{
  "n_layer": 23,
  "d_model": 96,
  "d_mlp": 384,
  "vocab_size": 6610,
  "activation": "gelu",
  "parallel_block": false,
  "init_std_qkv": 0.0658,
  "init_std_up": 0.0658,
  "warmup_steps": 200,
  "schedule": "wsd",
  "decay_fraction": 0.727,
  "final_lr_fraction": 0.02,
  "seq_len": 512,
  "steps": 4844,
  "dataset": "wikipedia_en"
}
Each number is 128 + 32 x the weight over its row's rms, rounded and kept within 0 to 255. Layers, rows and columns count from 0. The size above them is the row's rms in percent of the matrix's.

# layer 20 MLP up, 384x96, rms 0.124, rows 89-102, columns 0-47
size [ 87  91  92 104  98 103 105 102 111 105  93  95 100 103]
[[136 119 134 154  47 144  65 172 126 121 145 105 105 127 122 137 160 148 134 106 122 150 155 125  90 183 146 170 158 170  56 103 161 142 118 141 133 124 149 118 149 108  87 112 137 135  63  84]
 [112 157 110 129 170 102 170 174  81 100 156 109 128 110 125 104 131 183 118 121 133 110 141 137 111  71  82 151 110 142 116 123 171 164 150 158 141 140  84 120 106  38 140 149 167 152 107 145]
 [141 132 104 131 158 142 108 114 106  96 152 170 192  74  92 100 141 189 111 155  90 104 132 151  91 120  91 167  96  99  56 136  80 102 119 131 171 149  52 123 106 151 128 125 147 143  76 143]
 [195 196 145 176  86  84 136 134 148 121 109 112  83 105 117 140 131 155 135  71 161 149 109  71 104 130 138 101 148 117 112 169 117 120 151 117 111  97 117 111 123 103 165  58  85 138 118 114]
 [141 136 124 140 122 152  92  96 115  57 150  95 158 102 174 128 160  87 184 176  86  87 142 119 131  96 161 141 160 119  90 137 122 158 118 141 144 114 125 162 158 115 155 114 102 117 130 141]
 [ 59 120 134 160 101 151 117 162 102  95 177 168 131 146 162 131 170 122 133 105  99 159 161  79 145 134 150 111 108 109 118  93 132  84 111 119  75 165 188 134 115  91 106 141 118  96 145 117]
 [ 89 143 143 127 133 173 184 167 135  57 146 105  95 148 110 128 140  98  92  84 180  81 146  89 148 137 125 141  96 153  59 174 126 125 182 143 164 123 166 132 140  89 134 131 162  96 120 143]
 [101 179 186 120 107  82  86 130 150  97 108 101 130 164 172 156 122 119  78 232 150 176  82 136 129 103 136 109 101 144 120 136 158 118 138 145 188 141  80 118 126 100 123  94 138  90  88 182]
 [111 101 114 118 114 114 118 126  97  57  75  99 121  98 126 141 155 131 128 122 104 114 114 124 163 179  93  90 140  96 145 195 125 145 118  85 185 133 119 201 107  99 167 126 102 139  87 135]
 [114 187 161 112 117 152  74 108 123 113 168 117 115 104 161 119 147 172  73 126 160 123 135 131 101 123 106 210  46 109  76 113  88 186 112  85 114 150 176 111 120  53  80 124 114 141 115 137]
 [150  78 149  69 170 142 118 188 118  75  91 105 131 140 110  75 130 120 136 166  87  96 154 190 117  92  77 104 158 150 111 103  73 112 128 142 108 142 144 186 114 172 137 134 168 178 156 141]
 [124 114  92  83  95  72 103 147 138 142 156 124 102 190  82 150 144  65 116  84 117 130 136 148 142 125 138 132 179 196 119 198 201 138 109 161  89 146 122 132 126 148  88 140 123 125 119 130]
 [ 59  71 124 124 135 137  82  84 129 147 122 137 157  64 133 136 119 100  86 146 149 118  81 167 139 103 100 187 100  84 159 111 115 140 114 118 118 119 117  87 132 120 121 200 148 145  61 133]
 [117 135 112 130 126  67  93 125 132  86 117 115  98 129 102 161 151 123 166  85 166 113  79  66 155  76 152 136 149 177  95 205 102 154 188  80 129 138 141 171 137 159  99  77 109  86 144 162]]
# layer 20 MLP down (transposed), 384x96, rms 0.194, rows 89-102, columns 0-47
size [101  84  90 103  93 108 113 101 130 120  97 101 108  94]
[[119 143 130 120 174  96 148 107 107 126  92 142 156  77 106  84 124 171  86 127 148 140 120 136 195 103 140 121 187 101 124 205  92 181 109 165 110 154 152 127 103 179 120 123 126 129 133 116]
 [110 143 173 138 192 150 120 123 104 127 192 106 158 125 149 153 124 128  86 123 143  70  94 101 109 142  94 156 125  84  82 155 131 151 162 175  92 156 101 101 141 125 167 137 129 161 148  81]
 [ 83 126 145  96  93 145 129 147 133 137 165  74  76 123 102 201 137 105  94 102 185 105 115 105  94 167 169 103  85 111 100 109  93 125 125 154 143  98 115 132  99 156 163  84 106 140 207 112]
 [149 143 116 134 108  98 161 113 141  79  63 118 128 115 170 149 147 164 142 192 179 156 164 159  71 123  68  78 104 106 112 121 136 116 153 114 184  79  85 137 101 165 134 159 150  86  49 127]
 [203 163 167 149 161  81 120 101 121 118 112 112  91 140 154 102 153 167 111  77  76 153 102 111 129 118  86 139 117 155 111 124 112 112  80 108 126 168 162  78 103  78  76 145 147 167 159 121]
 [126 134 104  77 137 119  85 137 142 140 178 143 104 101 167 163 154 203 143 137 127 100 128 160 134 179 142 112  53 123 163 149 122 148 140 129 156 115 184  77 133 120 119  91  76 139 143  95]
 [148 115 141  94 133 100 176  79 109 125 120 197 114  62 100 132 101 175 182 120 119 153 109 127 145  67 120 156 115 149 128 138  75 145 114 126 119 161 160 107 133 116 211 130 114 131  88 107]
 [125  89 159 145  95 166 110 112 140 117  80 199 146 149 139 131 163 122 108 129 129  91 111 156 151 175 142 152 148 135  81 169 165  83 163 140 153  98  90 132  71 120 178 177  84 182 146 108]
 [170 140 120 145 117 126 109 128 174 130 159 103 101 145 147 151 136 137 152  72 139 153 111  81 178 126 111 102 111 120 121 189 133 138 131 146 104 156 168  99 131 181 101 132 165 103 114 115]
 [128 125 149 168 149 164 179 180 161 135  95 135  74 111 146 152 183 112 155  89  77  71 190 154 122 105  95  75 116 114 127 114 143 138  52 113 119 178 123 149 110 138 136 113 110 110  81 145]
 [148  94 155 108 193  95  87 146 144 121 108  79 112 119 128 129 145 116 167  76 160  97 147  98 115 111 115 175 112  88 118 143 128 104  90 129 147  92 149 157 112 147 120  96  95 145 143 145]
 [162 116 123 174 174 143 143 121 100 164  94 101 155 145 115 110 176 125  88  81 192  98  78 139 128 118 124 184 114 123 145 181 133  80  68  76 120 145 141 141 103  97 116 118 148 134 163  50]
 [ 74  95 119 161 104 120  81 108 180 107 108 103 100 136 135 108 102 112  89  95 128 124 118  70 131 126 184 197 194  31 203 122 148 109 158 121 141 131 122 157 163 138 113 192 135 135 122 150]
 [195 166 129  96 138 136 150 143 150 149 108  92 121 133  85 111 163  46  84  96 143  99 118 130 167 123 158 138 108 103 130  84 121 110 151 158 139 149 160 172  61 132 123 154 133 127 182  94]]